config.yaml
d_mlp: 256
rope_fraction: 1.0
bias: "none"
tie_embeddings: false
beta1: 0.95
seq_len: 512
doc_mask: false
Each number is 128 + 32 x the weight over its row's rms, rounded and kept within 0 to 255. Layers, rows and columns count from 0. Numbers have three digits each. The size before them is the row's rms in percent of the matrix's.

# down: layer 11 MLP down (transposed), 256x96, rms 0.197, rows 248-255, columns 0-95
# gate: layer 11 MLP gate, 256x96, rms 0.217, rows 249-255, columns 0-95
# up: layer 11 MLP up, 256x96, rms 0.205, rows 249-255, columns 0-95
down248 100:134086050111119138179164156164108148130103113176117130144153147135052120142155099077166146114104145181118172124134091037161093115136081102077133093176131112123117136121108186156186129150134112136112116078091133079104081146107139177137126135142065111117133061142167158154164177128100108123
gate249 111:186098145167111187087106126141094103082153106127148131162096101169065067122102119131142153127126162122186131213174085105193125106105157113148139113080180115149089162105090115087113106106111139129124101136160139178198102156128083107140098182168126114179078108096115179140116136137119150105
up249 111:113141180167181116097098182093155088074147194103112124147124127158065118107123135134139070072120128098076098059076138129123158077181119101183142140105165124110100127098151104103097149140113142144177137194084135140065100154150136115181136137088108102126120081147135160143134132143179161176
down249 111:182117097114126107111131113176129122133080125114120139151101112142111090179171141177173148159109172150101127137107166199121097087075154172095081161145144147141157147090149097162222136117114123136171112196136095171180097167139187120151105166092119069121100140120180131166087160139161146130
gate250 102:103122170153163139100140104143142096099154142188146107148128159110130126188163150176157133120094131126107118132150147103087069108087132111165128141142062084122126126097088158190104151148117204076134098124149142079102123122144154158143087097069105174081199047105070149191147132116150132140
up250 097:133102124114074117109130113129097164200119127184119129185087164135119152157123141096049133135128139100119183102200164125156165090097100114140126127085145152194107136111146130182141093124058152094130139161179100088103050145120133079132149100154136057133156159112088091126093114136123175140
down250 098:133108126109097155112121177146093166127116082091109123154075148123143188153141116164137143082109129108133119101119104152191214112157085103157103076184125178073134127170066082132158146103062138177110168143153067157104059164131130125107140166092116127138095077133139129145090119088101143155
gate251 094:087108210088137095100113120085160132122104158133126158073125120133125145077093118127149083076112198085138154113126170120151143121151185126093154140156128116167149153086168126087129176170096199150050110106109087138145103101096129146086082159166128169128105100159158169122074131140173156163
up251 099:090128126086109107118088156132125167161167161138090167124091078081150131103134124207088155132096137118112085091101163133184143116151147143096079099133137055126082175056132125123087150128154148222115171173144090100156093136148147153163119117116096177139116107139130111099183126113127175179
down251 101:140137148137120119062098128099189110161116203139077173106133140120119081117099127142141151126062141077112127121103106096140153094122146148131156125119154099165090185085153067128147159140135138158106139084080053109139117124090141181124121137195141103177130096113152131093180105164143210186
gate252 113:137111100111137142161135122061139141131149132055176158166156192089083101099109096114118094138180102117132111137067121179122149075040111146155089123107163087104133122101164176091115125128166177126144127097109153104116104099117149138122156087150143185078128128150218131163128154156068139105
up252 109:054165112114113090126112078122123091167136107099086159126156083122180056103102097052119110096192158163110135164124096139124088137150115154152120156117166129124117108141141101125161127129100143193127191167116150177099160175188157104095077161116145157187074136161100152127088129098126124161
down252 107:185147101130056137091122105141127150161142054198118155180113108133122124096150114106150162155115126157170079099139089094076062161126076124103149167068123153135119171168082151109100115129116142043100098119145111099073117163150136119112136110110131153158113094136090154132153130063179105169
gate253 102:191080080104125137157136129070126191139152122119093135154083106106174169088160153127117148107166117151148145097128148138112157091136107163088145110088102188168220121127112137171090080061136110140167106133129169118103095108119045130121105114052140125157153103140137118107131124202148128164
up253 109:149081193118127140081132132119163172155124067161140154169153072115172104158111146139078130086132148129158093121132096129109173137130184169079115129123129099145183088091114081170137111152129107120155142075114114150095141036104078145121151045128133143129069116104138132143080140167199132123
down253 110:179087173089177071118119148143171139122082168183093168114200108148124082131161093175082137159089112151167158114159112151160117094130131130130159135102124114135080167148138074153114077146147094160150171155166102150108105145161175091180097137124113100089135216136120146142106108093149111181
gate254 099:140130127165079150196114161136088195143114088128133108119089099128087133075073132109122106136128114119128152057122135151108140210112120157145134150140121105141098154091139183159153116167189149165144041137099078145127115133073146108122121146092068102078171121152086153106168152155074122171
up254 094:156060171141130111123102113131151195148185186107181110139135193146092119097143111109107133147122160155104102129133124157118092148105099125136132138143050126122100169135182107075114105150171170091114100110111136102136077154223121146117104083068079169122178149114123142109138153150073071125
down254 102:116128103088153187171109122132088092088107118131126145098096088186227117117084141128088110144115110169124053082096113165129161125168182111090108071139138154126138088152168164202136165134088070159138111127113132157077171117098143070154150155141152130109097079094130141091116133114151129128
gate255 115:136110157102111157135119090195129155168114126114082123102116137092118109079132076161110143097096122118105142067195150095096105070141092141114145091108128121128190140104120097109144164130144126056061075154126108070137172144112069195081208134145130147121134139084085100089136160142101106114
up255 107:089161095112105079184129114128098127121146122111147074074154087158116177153107149107050133067115171103076102158135156111154168123124121075164115145136175091151171118176137081136114098181105118123132179130142145066137131139078126113136035161151138115131139142153119156150183162141068127087
down255 111:228171161138186093116110098170104105119182141154126089110134113128148113054109119094210207132119133122097136177177131153088101118121137171125141108066153135135144131122192117151170153052151117109132087136131112147138092111127095204100129111087162132137138124148129128100162133142111147091